{
  "n_head": 2,
  "head_dim": 32,
  "vocab_size": 1024,
  "norm_place": "pre",
  "norm_eps": 1e-06,
  "rope_fraction": 0.25,
  "bias": "qkv",
  "parallel_block": false,
  "init_std_up": 0.0686,
  "init_std_down": 0.00557,
  "final_lr_fraction": 0.0,
  "seq_len": 256,
  "doc_mask": true,
  "train_tokens": 109400000,
  "steps": 9242
}
Each number is 128 + 24 x the weight over its row's rms, rounded and kept within 0 to 255. Layers, rows and columns count from 0. Numbers have three digits each. The size before them is the row's rms in percent of the matrix's.

# v: layer 4 attention value, 64x64, rms 0.382, rows 43-63, columns 0-63
# o: layer 4 attention output (transposed), 64x64, rms 0.445, rows 43-63, columns 0-63
# gate: layer 4 MLP gate, 256x64, rms 0.44, rows 0-52, columns 0-63
# up: layer 4 MLP up, 256x64, rms 0.463, rows 0-52, columns 0-63
# down: layer 4 MLP down (transposed), 256x64, rms 0.165, rows 0-51, columns 0-63
v43 094:097117102126138108133115123131132123132140095148139097155194100126138116155098161166157148144176135169140132144103136130099150102138154128112142086088090147157111162094098124132129142150098145
o43 104:127122130129134156137154177103119137170097130118088153109087196104140121109141106131120106129091133127120136085168106125135105152104114178100122134165135092091152112157134144121115116106137108
v44 108:104090143096145169110094128128115109116118166132130154092079080141142155110123121123092103102133109127121170129135133138114133135136181088142125105132137070110101149136131075137117154145125117
o44 112:090192105120089055157141113154157143140152102133119109128125153122138095104143141120105144156164135139120088115109126105114123134110092143153102134127151161166138103113111158130120135134095145
v45 122:104135097149150149112164111165109123113142113160160115141170129112154074117132139099077087146104111104104146127125112144145142140114138146134131080127101136133139084104167102103161141100163125
o45 130:143126165126134119105072151084118161148109107089084170130107120115113149138149122128146192139145150101123135120108132087122151113150114100137142167124174113142146161109109133140109124133093154
v46 107:115131144133103147100162159142143123139153112127143163125128155153166104118141091087136137132091134170147074157112144161100197119142131117122111112091118113118127156116098140129146094170139133
o46 112:161108137132159111149117079110105137137093127116119112139155117119123123119124141164137143128149104107079154100173087153137039174101133139145123121141156145125120119127173118137125109136110146
v47 088:121072109123091131150118112122112119123095152144185127120098120099098112132112148085132112117160088135147119120159103111115109097116158125136170128096113098098150166141173164135128116097106137
o47 095:105184142109157134120131158128159110094164118115093142110140132150150135086130118128135123127159102152096147100094137154149160145153085162106100138143130156119133087103072146131143129144160103
v48 102:140118120133137128131104154125087095102128122105161109088128149111148140162179120101119092142142149120084075094153145103172155144082124130140153120122147124107133110196137144128138112142123137
o48 105:141130130127120127106097087151137155135162100158092127152126128150097127114097140105148145129087084141158180179089142130115115147179111153099108106099135152128138138091130123157110125111164135
v49 115:149126096183095130087123156104077117134108144152118112114132133136145141167095153092124132144156126143151114077111126118155167150121156140133116132125098160111099098134189142150156122144114128
o49 112:111147142093137136119096096153167101093137091108121144158102164113121121087150157148135133135105121124094139167158132123100109104193113128122165145105163115111153139142094122119114137114178133
v50 101:120138157133081170129142134128062101104092156103135133126115142116085135125141171129116118107094128127153159154134096158101129146134105131142109134084122135123108150105100122131134170140121194
o50 113:117103106137157094145139119124194123129145136140128131142138125183178127104123112136116126140168120117078106102075172079138102111127121128147136152169148162107136128131143158123145116153114108
v51 089:151140116096140148144124095169127108131181152151119116147101099126165134152127136095171115143166152147133149116181170125151116097146107096127131098129122139155108171116110085141132090149117137
o51 096:110114107120095147122153126114134141149101132101131125109128163118083128121152115123100135163094090114133116124070080173128105173125139143114084140074144107141092091125147151140129135098148130
v52 078:113094121108140129144100124147116143129152104152158115113138130149173153108171122178091116114106140107097122152109167149171114087128163120113144117142122125154119098081138071116158143144158117
o52 074:102159169167125099107149145106108136160105128106118147130134096114103101135112135052144136146136129111163138112141087100100152117107112147151126135099161110156145161143148156138130115124070126
v53 104:103075127137159138153105091083146103122123120112125122125151088109088060112143129114111149137161144151145089143134143128130122133163144111127119117129111085071118133130116146134136162167141160
o53 112:147174117111127128126155137164118142142154098134136148115098184138166181119102118147107124113160122125109187126111091151117116132142111164168095120164089142158136120141122108151103122118096118
v54 108:120121135114139105154130157108108148084132115084149161195157165130078126120129138098102117146120104121104101142136173147136113124121156108126126108169121085120093159120136139144111115112172099
o54 113:161148114171107144096114100160096144142091139178136138090130088102151164132112120123134149087150119111131124142109095144125141151158071144140151123122156168139156163105111136139131113154096127
v55 122:131167132093098120162091105093114105131125077127149116122157155134127107183142152118119119135113093146139144121169132144158161136125124150132125160108117139109095167070127140120136139095098170
o55 127:163084142172159140087141170142130154117158176126130143142097132124130120044147120128158105119151125113102127125084141125125090141174111143096135120136138123154137130141110144131157148139133112
v56 099:137126117122134077144104144096145200157141106154177154107121128179156116118117131148142119134144121115145097102127119125138118121136144123107121162141123128070142111124115110108123074090173143
o56 106:133134179091120174085156114158078088111116148114098106133133104105104153133152119112133117104148104112121122152178117160099160107131106156109106106123108121170125138141149169126138152143117115
v57 101:123110125095155071111138130131128139144127126124102140151154129112103126095135091129118119148133091114141189150141159131129179135105161156134135147159125114122075094127096157161074125157122135
o57 105:151191117182113154132105118135108102124124131155132100091125128097180134106115122146127114127125147141143083135115119134112069125115104095106132124151114125109178179134133107120162140094115144
v58 105:170100154096102180144107103155105157123146122182096119133153133140124139080142096114094103148136148122137116058154133108110154119151126098116151113123124133132095128124148102128120128146119087
o58 105:116169085159102089150125162107154133121110120059108108153086103128120119158118152114114117121117113142109146183112106178136097151121153134138122141098172119130137131127101141127168130131117141
v59 107:087144165151132121076163121171114125111136089161097143180111114149121151144143103120170111149129112178114119124125095139155156117116117107142113145107152108144108152145149183128120126135110101
o59 116:167105083138111105168113100102112112161133144085144127083161149105111093102113129153115162107094133112106128111138143158140122170151125112103171115137127143126119131145122070139124101094150141
v60 092:132068151153184151143120110142150112160108131138090154140149122153148132130124148119109155141105112175121113184107130143138094134140139106101108123106114132122152169150138141070133140107094104
o60 094:138145137137070105126148129102121160092140123121152153129120131152117093125105107164120129111145150107091151083155116146158142105118139189153150144153089144160113109140136123137092078156135159
v61 102:128149119181112120113157163132131136121155137129142134107131129116163155126142155141123135162115100149082171153102137134113162103141176113150103070119117130108131171150123117105157075119159156
o61 102:100107160105146140139094090137112102148092125157078136140145130151095117117132116138123149120132135071132082106168133107118077145124096173127134136114144134137132102079118118128084129141090134
v62 095:162126128135172128116160120167137104102105158120122162112048114122107094117130120119109106147076129099127144148142154177152129114127099134098096154114096135132156117100161110139136117141122145
o62 095:114135188120081138126101088107131139117185142123172122132176103168147160121143127111109166136178139101102115121083108114129128131117154097146132151134151116132101139137130143139103115107114156
v63 094:121141140128151156108133128107121100107110075114148100117109082128117121112111121168097124171121151116102112073117153156140148150118118126115105162118136101098107150136164130115174191154140147
o63 096:139112138153120108150113131142144134166206125118107147126114163126148158125125184096113132087133141118134140175127120102100119119152122123135145094174141129155144112147111135161081118090094138
gate0 103:168141164111115093134144124127128177111120118131126140151127146150116148090111131176113144128184155121071133160142105164167115110095136116108111145160124114124087131129152141164092139099136150
up0 104:127145137091151145154145122154097122109116091156112170103124125135140158158153134127117091143101148186113154192103095185130154118137157140121130133126099151122100119147132120137151087141134144
down0 102:147146117130155149153102066115085127106134149127111163112132149167167114119147134159116083125114161118109104157142108123100146143124142122164093112101164094134131143155150095091126125139154089
gate1 093:145151116128097116097131156149140106146117103123136095130103110117191149121127156159166136140156122123093131162122140109099097154124126190120067152146144124112146107127161094137145105150116100
up1 096:136119110118128109139151155146093146133128117115153114166121121128113056148170169098140087132099141136172074114138095141116138122111130096122134119128117118128142123146166198143148106126147138
down1 098:132104148152101105123138149110095121138108163094120131163164145095129172142122106130141115180128105168155132124155138100103112106141153145148085176133158157137108120130091106108174124115098139
gate2 105:125130121132097173149126090102108101102150150133166116093176182124089153127112109126092085137091165119130108144117130141121137146131149086142111128133090113152086126139130114134155158115149154
up2 106:116094099133137105142145148129155149149172130175148144106123101166141083107130142115125131153102088131160134103117135124158131069103098112156105095132124086095111108129131115108082142160114126
down2 107:108178124106105156148127070124094101164107091136145109092113124143105092107089110114164121141095137074102168141121125120132136145138106162151118140120135133136117169117111122138134166103132097
gate3 100:120088123096097177130137111109121193130142144109130102103142134178143131161137137122107158136166156112139118155145129112084146141092150105170108140091128099117147103135116143108130095087124138
up3 098:111100149122120128144064133119086151144051114083140134166117136119075129115134121134136175104121107126136129114135150146149120100126103083074155115133136122148147134140129160135113139131111138
down3 098:135133149145130157108165122115141094097125107120111127144123102146182179120137118107157121160137145183140095135171139126099099152108140162129151168151163118133122115138091142167093153129151108
gate4 095:154145171180142135143135156150117141094095148143167119112185106121123079129133139136128165140183174103120130110147109124147134139132163153116126158151091119114124108131132110159173129131117139
up4 097:118130116126133147199149101154122147101147112139103145203127152133138140160117125127147104126112118102068139141114132139138103129140124095154108115180122084146122129139079144102136144112116115
down4 102:107128142152120135139085068136148051122119125136151130108125135116149108095115111092133117150125156086102118127134135127146132130054121136161163110155113137090107137130125133095096125141118149
gate5 098:121165111093166131129111181137150119125105139094126127130162153164113122132100163153128122104147117135102131181142101158128121096140160133184135149098110113151141085149177127143138114162115130
up5 097:129120138119115114158089089152124155102088098151146124110127134111148133164172124134088125104133084081101136130178178106122089099105145149115164126143127131145126123099138140131135089114132166
down5 098:125143118115127095140161137143120106130135078139148086116119110110123161109118146156115151114107101107144146093067138114125108090118175132144144133174066134113128155099096133141141094153150147
gate6 097:113158161113127095117140111107112154119148113172123168135147082162065124141114096135133120152140163153135107120160122106134108131153143107128117172145092088095105098095137170102126133117127124
up6 089:176157129134134136113161108112108093096132130135116103112110134102141175140138136129134096137166131104110103105153170169146106116106096087126093158108122148121132146135116164075141104125115079
down6 093:126120133112100156165129146156141135137132120107131167126190158127109129146142118146134163168071140135076158111125117112128118137101131109123105109089127147153146091107107150143128152131124199
gate7 095:100158102122162177145136146128156177139134100107132135100143125166120134147110183103185147168138148156131139151108123146144116121126126149123092126151138136175141159135142168098136087123130131
up7 088:127121116144156091139092148148170145186151121132111112173109105176128133165126115172139103141150161143148134154103116136180136109107117124149133105180112128117132133092154107099139142150138129
down7 087:115106112130144098149127127113092143134119153137122106133142167138129153106109148113117127104128145087129100132071110153123160115074063144098129091092095097137114130157144087155139104144149144
gate8 100:129156118158119163148116122197116101132154181122157129105110135123109137123142127103077107115135134134175110141144126107157142137115147137091113118089134100126117136159132146185113113125087091
up8 097:130127170097114111112115105125149178130132115123123129157149161131128121122123103145112097089126137106151175117123133069138125113084100177151152127091070122145092135155125145145129117138104168
down8 098:094119129148110139103137140112107136104172127118142126109135134124121158129080131164109168182179148125121084126141123144119119149123149154075131142097128102125114153135109127064136170094111134
gate9 101:148131151117129121153118162141123125140123107159118177133099158163116073126119137151108139148131143143074145107161154152158088118084172110148109153110097135138109129141094079146114148150120140
up9 114:125101184145149137131097132132092162120148082163102160118148134169129107105112110155124150104141157109096118121153160071151145131160126139174148130138162113113110116142132154120083131143109120
down9 118:135124114137166121129149130140152129134112107071157145151091128161136099153114147151139112119095121138150104084076131138172121077169134166137143129129136131135177116132134089151119136076120131
gate10 094:155157125138103122151112104132116088158156103131148132140112133130155090114129145129156116099118140117125162157124142093082160115100092099169140151176085125174106127149146087153147129136100110
up10 099:110140181116125123140116126109138147136094131121114124153141158128143131141087129106172100106144147123121151155149148131134130128098119113147147162043170122071102122123114136165112090157130137
down10 096:120107103131091174115118097097109117111166093128116128114104116138093104140120125154056146149149130126099126137148091168141150127132129114105122132109167134128111095125176142113161073129115143
gate11 094:125124132091160145110120132139173133140159111187157129138120146137132153162124129105111115189117174124126156102076086130128125133095141127131108153156107127092157103091145160126129095127124110
up11 099:130114131113178100162127137120109119165119089138168139167132104125154147172115129134125095146119098128135100141143086101104125102152161100141112142130169087165160179153125133102112154123116125
down11 093:134117175116110128118144099115114141134124138133150125162125112108181096109139125124131156085107142107151134100117165158145153117137086096159123149130130135067143094171120153121178109110099101
gate12 101:114135138162102102119149090137118123098148142122134108115157088134132123093072148143153070162139148091094107127122097137105142148109158140171132106151145115105165116145126118104177115151126113
up12 095:111135140121137153105132174095144119136180102094098138120183131130120127094127123120155094119152114136122124113092093104115071135105149115152136140162117142092122112168101109124090087106108121
down12 098:116099080119123199128100129138114129133129131082137118130137187096050128122108121113147153141133126126125140127147158124101148137139100130125116086103115141126130142128115125093128191132114134
gate13 104:094158139154114172151119144096108108175134102115095109156131111120124112110146157119150106105134145167124186157159160143151108152123163123129095095129133093123129092132114184152143128131145120
up13 106:121099167069113117125144121115107113167118098144128099152137110126135082115138127099112125132089160174155139123163171110132095152133112123109146130139154144099079148160140107096107135137100094
down13 101:179126153138128165107163120125151135143175159148137126159155141134118154145143135140133117151164114128167120148106109114117093101111111193167110157107109100107111143159148106140125091113140165
gate14 098:083151103116095164125147130153097097091141119104122120145111070106142126149091145116143131126143135141111092156144116108146124115151128091131121146164143122145137179164117123082106090135174145
up14 090:126103172130137132132153105129072171103137150137104129117168165120135144111154124114156100143122155122140190117098108172137102146095157144157125116138130109144123100085108103121157122142170142
down14 086:103129156114105112118157093170123117142125164070127128146147132080179191127131123121135105124139149144117125125102129115077154122127161121135167141105100160140119166110127120124121115091164124
gate15 096:127147127117096110097130145122152082108108104146103090123154107169133126119119102106107116179101117123113142145161142119102141166085085119121143133157163081133083132121149154119098144166149137
up15 087:187120073149121114143099132155102132117132119179126147124122115122156172132118085154180082146140155158123153151165137142120134138109137098098122110129174127117149131151118124117128173136133144
down15 091:126107152109125159173128052178107132126124202146131121137114134131127128175128118130135106128131156123146169137117124116175076132137131135141150118139134092143100138099137142103149120156131119
gate16 096:120114120110134135140205127173124099118114133129103146118125175120119111124143155117117109155135156145153139104122090120113145123088097115167109123173111113138134080158109153137103154166087115
up16 086:145124148125121156150161152127098111101101147121162169105134118101102111159136099167119129116154142097121094118139128098126173123084113124173144105159134151144116105152097128122122125190085143
down16 087:109120153127140090135116098109114162141153153127126136115128184131097161126056100120137136153130064128154129155091125150122136103128095150103144076115144107121134112092135119110155141134112147
gate17 107:140128133089090124100151089131118130150127139131154123137126086115159109137130171070118097158074143092130156137133132128141086053133129115100100145152106142134142136126125126148110121100120100
up17 101:147139117088073141138122074129114129172151117152127144119120111087151122147143163133110139122096108116162142129163126126155119071143146107086128135163077151114100110153096135128142126096116120
down17 104:118113087129124161092187153102165157137124132114096087130122116103133130130156139123136108108114153121115142101132162124145097134151127149127141079082151096168176085123102130107147128103140119
gate18 095:111138112133092131147115136137156162086114143113099084120110117136114090146113113103153107105136141153140157110108177102133113140081148130149086124141106140108115071122142169161164109143150158
up18 101:090142126133149095098132114113164136165136119082092131151117117155124166138146112114134127138125116121089152165150128139162081168126086062141106120123168140112148103140135111135103137096118105
down18 104:153126156121095112087148145139111086120107115147126080132145068161118166115134138127167117135161163146071137109126116091126126167164133105121168121141124099116119132122111125149156170135119129
gate19 108:127085109070140114120115151165113116127114166163142147111129134102161103066125098147104129087118110108110118129129168140163125154075143132137101133132097159123116107113128122136145110137164091
up19 103:131110125087142144127116155117115142113083122158113157137102126125109160114150090126151167117152139115092083115119150138145166192067153102138107152125138168131127116126129150135148154149090133
down19 100:082129100159106127111161154089134153115105101104102112144097126101114128127139145156119121131111103167072125132087168124168142106171113138140107155119164146107104118101122153143128142126077133
gate20 107:108126135132141149092135163129153092116150095169098088107133121115173089084153123116113129136136150117126157129116113088136092135065100134121112105166142147152116176130141115150108118139119094
up20 102:144125166133155116125131120099164107083168101185166119129096122094146142131158108184093144130157125142125100098118135080134127108130140097131143150175100127142137129140124118127096107163118125
down20 106:111117187120133127125109166097125111136146124112100144140112118111180116145146119125116140149142136180072165129159151164132149127113113134134150134112140189113133159162175112146147159108143122
gate21 097:107123175115138117145131103117183122088124105118116081160118113148142128126116095126115115119117129168132119128134177112152142159117115074146093129139109150125096076135113072095109123127156128
up21 085:152141134162150121156097126118097099094102131126094111123158111151097121139120146144107128119136116118075138176105120135170137130108107100110105138103161058118121132152131144128127181124146173
down21 085:108153082103115108104114163120110070097090107094171148141113135119117129125159136122103153144087134114126136103143107115129114117132106153163098143164145104111106101177135156128119080136124156
gate22 099:130153098131115153107155166150114152122118124103139117110133123124187144090127131093132134128094117177094113131122132088091161109118155131114100146102091095128130129157120158176154141097164157
up22 102:162147125136146123116139144141155115149165152170120139147107173094124170145130153141126148128064147117089132112114093131120104112149111157153082152116085132155093133149134150126085149143107144
down22 106:096089137127140100084153132153155125134137140186147142141135080120154143150125099175121143125161136147127139134130103142114157190116122096121134132144179172127151126154137154141126137128167156
gate23 101:130115121113134129090139135101137135093127136092110115129067136142116144150069158141142123092156158141110136185131097135119107154119109118145109143115107129156144134130147156142105070181102113
up23 101:144145093067099159122101136117104139097091105143138113150116149123123087128175157107130144095136127083142134086112132132133101135126178096115135151123097155114136133147136089129164104111095115
down23 094:117131139141136147168127174160114127104104107087124133093146164113123141135150124127085172119125113159115186100187115120093138100128140130129166136141146123101108145116104137066111135136137122
gate24 099:111116159115118174138135109131124134164121119140180135126141158115107136127128094175127135116100133135056141167096133129100134086153177118114094136141103145120098168135170112140125129100148134
up24 101:152145177105172098118137138113170125125087135111093087166121097147108163126095112143108114126128083133108094103104126120107135120091148169137090116117130130107105093153113130143139105145139165
down24 099:108106103155107123177109117116107149112114084152140145132169128119121115142160129117130131141152126127151144103175128110155191128107122085098164123120101112148131088115154137093115104176115095
gate25 092:165123099132135105179102135134115078119104139078116108125150138137084106112071088105116120150106135135137112128136122166133101112116087154107131113150114110150121117075106105163141109129157132
up25 094:064105127132131128100112145166127109139126134141072148150151131138129124120113114102120118159136163131121108143165169086148129114123138146140166179092134128124143183151182122135122156135117101
down25 090:099132118110128165129104102108115169075123119159153174151117118144096079128116123102162133115092111145169111153150127113170099140153160109111121133126114131133071124137121134139103140119078134
gate26 098:140077140126147189164156139157152114094118159140149095102110095110122116122104132149153096103125117145124084150117153109141152095110149115122106135167170111108132131142104160148121152093102114
up26 117:082101167099125130122136152167147162114121142153143122121157118099132118136126151130088108125130116203128142157100112146099143170135148110101129136144107143134092136121135180161077138116128106
down26 111:127115143100104113135119125109131124156191140143121108134115104162160101120133115108125116159127140100125122162159087143142117086155125136151191103130164115159124106115107115130151157182087153
gate27 103:128124164169162145167147149145138096105094106154120106156111163143113130122122183109141138155160168156143099108096135101131149106147166130125093108121144127134088153147139183123136101125123134
up27 104:155132130094099196128158095106162118108100135132105136134110139153138149163119088129144151117129153144177131092148114110123127124093075121124134130103116131098131171091143145107107101114119090
down27 103:144149135091178128137145129136135175126104132168171154129084131141106121149100108098118093113173115170151110091151102105152144149143140137117167138075131098147129112139160138133117153139144125
gate28 103:148111216159119184094128122155126105123122160166133119160113082094142131112152131122167122143113137135104145147160169130129094110125132116107128144130111137137135135174091132143135152128119134
up28 108:115125156128137120084092139130145131145125100143128104130116123164114139104138159145126127129160105105163173136064163123131124128149115093096140127169103117138079151088132101134102157108146076
down28 104:103163145128117197137135172138120117112157161145126102156088094159092088120125104102111162149120105131135132148164117102111118145120116167131188123109106128111123146158132107125125099099118138
gate29 103:097134146133120079102137098152143126124135105093142130139171108139124139134151137142147127163134108171104133134197172133193108119128170100142099153110106128136111137152116147127139151096103145
up29 104:128153158130158140176140119144124124127143120106107139155104113149110173161116132148130100189095125158114115135174142134139129082142154164128101088104125147116091134146100096089143112166133132
down29 103:111111121125171143150121106138164139103127152092142144121150117145157135188118140167095148129135077117128119100114148117160141130151149162115106108135123154164188160183132131131093126115126124
gate30 101:100135129113159109123108153148156144159107113090143136156129134099106127140115135126097181142134124163174141147120130140133141107125161115169103151139167109119096126049087121133132099118164136
up30 099:160147120153103171191138127117142122099111106128164131148141076112110119130144138150121108101109142092148113132093138091177178116104084112143107121131159131138127166161142142119105143114146133
down30 097:126114126142116144146153105128097130150115118122153095128116162115083126126140101116117166073110139140096120178125152125131101113113184132149125166149131146132177157098151174096102154102144139
gate31 104:151163132110102154076133172125116127099141104141149091080140082108141116138142107119110129115117143137098121135100120090124127169111112125143110166171133117127139135131118076088095088109142105
up31 113:074121149165119118131110172173161156117145143109137147124091112123158099137135090115141112114119117118135178125160087156131146077158113148116132096136132104115143140121094113175112144134107153
down31 104:140102102112179148119103172142117161118129103125098104153132124115125175086095127120119114170128138173111131147157123101146186118109144100161119104138167142147134136134153123123144131133161173
gate32 106:108070087145120137117154174132159124099135114174168128087153145177089121073138138116084150110105142133139116146135154113156112151111098130107131159145122154145126127151110111134112113119127133
up32 099:110142114147136136129151120093167118087140103146173152153103131103157098085153124106095131130115168137093116103136135116126097102098129154175146135143185108132132149140105140168132093116133161
down32 108:054113100120072173078110151117124106128141158135130139112118136114104126133121107085104109112093154113122121102124129156118132110121092122138122091111133134157129132172182097139151142124129145
gate33 091:155145108131152118129135120137171133114114114113110128111128130094174120109060118165068143119105156189113133114128176109142135120095146066132108139119128143136167136123150129146132124106122126
up33 091:109127138174089136122119125118101132132114106144169087129106116172118139174158111130146116118099083108138127132168065152124122107150071137129122132118173146126147148146126136144136156107170128
down33 099:167118138099105092117095112153145154151113099126157126098121102117143157141099129095127097161127146084127068138125168103157149087118141130092120149144133141156121142085087126129105106136111106
gate34 106:112136126156146143106120088174166121144112143161191075132157132144134111132142116126131129165140109149169113095104105088111146121130143163116116121133091096170124093150110151102129146144150124
up34 123:165142130135137119134132109104131177121135117119130170108144137105149133103117143117116164141065130118159135160129125144153109144163064110101103156116114144068132131132166154094141092104118137
down34 110:148090147125149140150145173145105164100135136107136128154131111177159127149124133125126155147113150107138100156129085109092115151112087081103138130119106185111175134157155134139109106159123135
gate35 096:142151124149130157098184123116123140110079133131124115086112111113114113100116121095147093121109099118122176163105087113112135118141151123122095118072112158131159142114124137147167095123160088
up35 096:131164139125173134139141099154098125072107143178110170166141135097145118175146119116150139148096145143133069141139097119116141113114134078122126143158133127124125128139113126110135139158119180
down35 096:122136087136133129168110127131088161204125172122133147119124141159110155143081138123132126150139167117099114162121099105129135100115141165127107123138086102146126105157115117134106159176141137
gate36 098:158125144122131127157136130164107096134094127161128130168116121158162147131125134108116148130153151113094132179155104114108151105111118150114132110146093115121100158155090147185135132180086092
up36 092:112077145096104108133148110141128120159113137163128118142151145144130145134139132151148086142101150075144101152162120095096066147112086168131113116146123143153138152132158123129080114134119098
down36 098:144177119101126144132140134106079106114149156167106132106128064097084114112149138168138124159166106186111097126133170105131149121128160099160129149122123136120125131137114145140130145103136107
gate37 098:151116142176133114129148170112159118124120144158128148147141110133131093070120103095135129099092118127080097125103092144107122105135128133158110162149108118143155091157081111150135151119170108
up37 101:113140141121129143081136149127100157091102147135090154148162131191134125149104124139139123129122100138152155129121158142156126151131086124142069166168163142136117149102118147133083147130158105
down37 094:181129127143164128137122131109166144116135113114157150135075137134162098125115108116091132127131114119147105115106127068100118150159134141126151109132087170116137129161146072154172102102111134
gate38 101:106133125168131137158099123134127124168080112126127154127120108163122165144141138107176145159197135142138117150117157124103110127164147092106107131091106138167124127107106145135135078109158111
up38 116:075112113099108086089113125136144149165135132102126099156112144171129141123126123151095161070094151105130094147159116117103101111117151096138161114109111133123123134127123108133114181088139131
down38 108:155114143154112145128184130120132123145163117119080103137116159101157136146127111139152092175199107117125094138131152139167116134109101117106142103129110107153111159120117094140160102105156132
gate39 100:137148193126122106144124095137093141124091128144157107090126150166105152126094135117101134124114154153105130120092141113145123128120169136178170128151117094140149146124107092139132079120169148
up39 103:125132099137100123149156143120096126180120109144148107093131116116140107139131129102104081109080117097087103171090093137133103156122089101119154119132113159073130127088131103138142134125110112
down39 090:114169140099098096167138096136080103130121155115113142132107116134156147139122119092121162127089150127143143083107137163122136161121132155132165140138160095133131134157145145118181116174154162
gate40 104:129148126101153155106148131119084129049150111131165122136143155083109109088156136124143093158114165128112127129144120145158089142140123148161092126161122099109108129151110151155158149129121126
up40 105:101106108160152138097083163119113113099154122127135117159143154149107151088109120140160123100112072124106113114137127129105105117139120111167135108095117088123138101111090080098128154147111085
down40 104:091133098162116160142128127165147128139157105089133115093090131099121140119130106097125134089132140150161148091151185110143153086126115093117125114105114154100112127168174140135102113101128148
gate41 100:163096088121131128152079151120157139134100126155159098154093085119118125108143137135131134122103130139108145150108142115132122191123165111080113095154135156159132142147090089122093118135151147
up41 098:095090090118108098100100123142085102110099131139138107099104094140115118127161106110152124093124115098103107152163122163178190126121115102131145140099129099111142142109142165143125138127094127
down41 092:130137175123120108105142122169103098118100133123124119140134114170121101131169128111096108102128142126147153132098117133098097085162125130132128164110084136120136116158107102127103108096079060
gate42 105:119109128118106116148141145145165132135131098152106133108109147130109100128167117139118099116137177095055103130134125113103152101146175100112093102153137148159123152087149147113098089121156133
up42 104:153139113079172106135128137097134122124108166128114171132150155174136176088107103185112111172133139131145129134136131103143138079140109141129149130108129127088099124115129156174130118157131121
down42 100:082110090098116116122106125129157124120108115120144114166105063107118104165110105132124112134182131105110147140159100146146146105144130108099078115145113141162124100163155126123152085100134130
gate43 095:094168120150093132163099123150148110118121131175139116130127067130107062132110101181088114100127150138110085146133147136138143123115132119152130145137152135124155125115150125127088097107101110
up43 091:157105137165109106143140095147118129133136143093071089159135124121132112116125126078107132119150134090167127091137103138132105111127110121112124169119117143095124093123116160064138094107087129
down43 092:110098112175119124095127110120154070124120138169102113159127157101123163123148145137113138158107105136076115130157166156097116123098118124149164116133121115132116078133109145094109179135124110
gate44 098:175165142101177153103137126158093103105124119110084108114148121140148147113163138169130130176115165099119149148151111140132074134124130121167095116167109108137112117133152141138139107163129123
up44 096:131111151117081152082144093114107133089130138119139117101136139123129104123179121149131133136128084055100095117075157080123148117129150104138136125139110112148097109123143152091111131122107131
down44 099:148109187112153116114146094118136152167130143133141154161154105113132139140116129118100113119097109145155125133144129142169158111134141136148101128152119167111110177163139105158097171086150173
gate45 097:124110145138127085113096147163137089139124118158209089137118111096145081096151143121176140105129128120115094131095146118146114120104135113172134119146134118105086119127134141094104144137144129
up45 099:094114135125174124088113116152123135088157185091114117151139135128138179081084109173142092119111119143120119165105125133130180110124143124143128129143104105140138146108104149130138143134153166
down45 098:116139166133161138073128123155108167138112160099103156100131166111142073149132101117119117157136111117127142109120131157185129130105116060099147124150136139121142118154116146141101097156126136
gate46 106:102146096135100169121075128135107107101079133145114159151158122112122102114142066117157141152107159125149114075125116132098085125124140106167125124142102165112130103119125141089124135143134110
up46 110:115123133106186096155122149123114151131079117146114081093104135160086127120122133126135094127109156087133126137134146132116136088177111110106138122157101148114073125076143126142133134113099150
down46 108:134116127120090174132090154156138158116105152113110113137172124089095137141127153083107151148085169129129155096128148153091136103080139110143133096135113153131134131134105146099113169154127108
gate47 101:132141114174160114104113141112129130121078130166093119123105127141117132084101113094175116127151168152114068124139109125141106113113090133164087087099151115144132138128135152115167113109115132
up47 090:142134141104161123107132110101116128094137122103152090138138140169147101165146180155095166158145109123136132099164131139118171121122115114166125191143124124120144174160108125151105149159123126
down47 100:096103129102116115151126166162092137107116120104133088100147122109098195104129145133107102128196118101129139138108127104135135146156141090156097112129169103135136126155122143103155115099110140
gate48 102:140134143086143119155135088154118156141175118098139099092110130173090101137083135111162131111137126155140190167112128127125107156086118125138123163137128114126091122135128131133119159109134081
up48 093:161126139103158141199124130118131121134149132133109141113119146122128165101103179145123145127123084092113142153138125128085145117164155105116121109097120119140167103132114187187130134139105118
down48 097:153099152128099133121126154146117159097136139120160119146098140107121084144120099107101061171122122129152168119152123126150130110147091100154135130172110120113082127161138084125117105095107130
gate49 100:132166177124160131117108096118090119110119124134139109131111107135070136130131179176120136138139158148104109121097138110137124126162165089099106101115180131150141101107106151097145155112152120
up49 087:086116106125107131131111113120116151112124140176137149118173088101139150130148143127111144121107173112133106149118132137147111165117144112108120182131160082077115147104102160124094081156152137
down49 093:131132114180116107126188131156143077143194142087109126173132121142165138099151110114135173122129095156108129118141111134120140100106131120129132137135120080127138103099100101094142137122125125
gate50 096:130096133131166124110105083115121118117137115105120115069114105140139112137102139148120163208140131175092122161151144145120112137120116097104148143135121162127133092130108141170132106137154168
up50 093:131116148119147142125109125162152154149112150096139150114086147113165157106178134170161125200130112102113186109168132134141170160163138127135143130113136147128111104124134123148100117124140136
down50 103:142146147132086152141114160126091146126164161105122175102106144144166129193145120132128091116094140155117104141081101174126103128137107139121158126127136160134143120085154129124129148139145163
gate51 102:138110141133137138100087141133179123098116119132160121104142137200102133147122077142128098139113120132152162089119135081142143115154132149181082144106136110122108121116100083141132124117141143
up51 106:177129166113137144092111107167138152111123121128102174114158078124083138114122119144119112140137147164114139080117136138121124106142170139133124146135144062102101103145095094130151143144114117
down51 101:130103114160127079092175143118172095124124153099135099113130130165125162158181116164078136121123104154149123127104127150132146121153130151109130111158132137161137106098168134111145131119152163
gate52 097:123133133089165140122137134133113088100102140101146092093079149125141120076140144164162080111125121121119096172138144153100154104131117111125103102110137121182138088118149132117134151151137103
up52 096:117111132113176093163144168132135126148165164134093128168118103142109137070102143118088105142128134101116135139095109126109137087125084142116129105156132132130108099129116146130143162071106108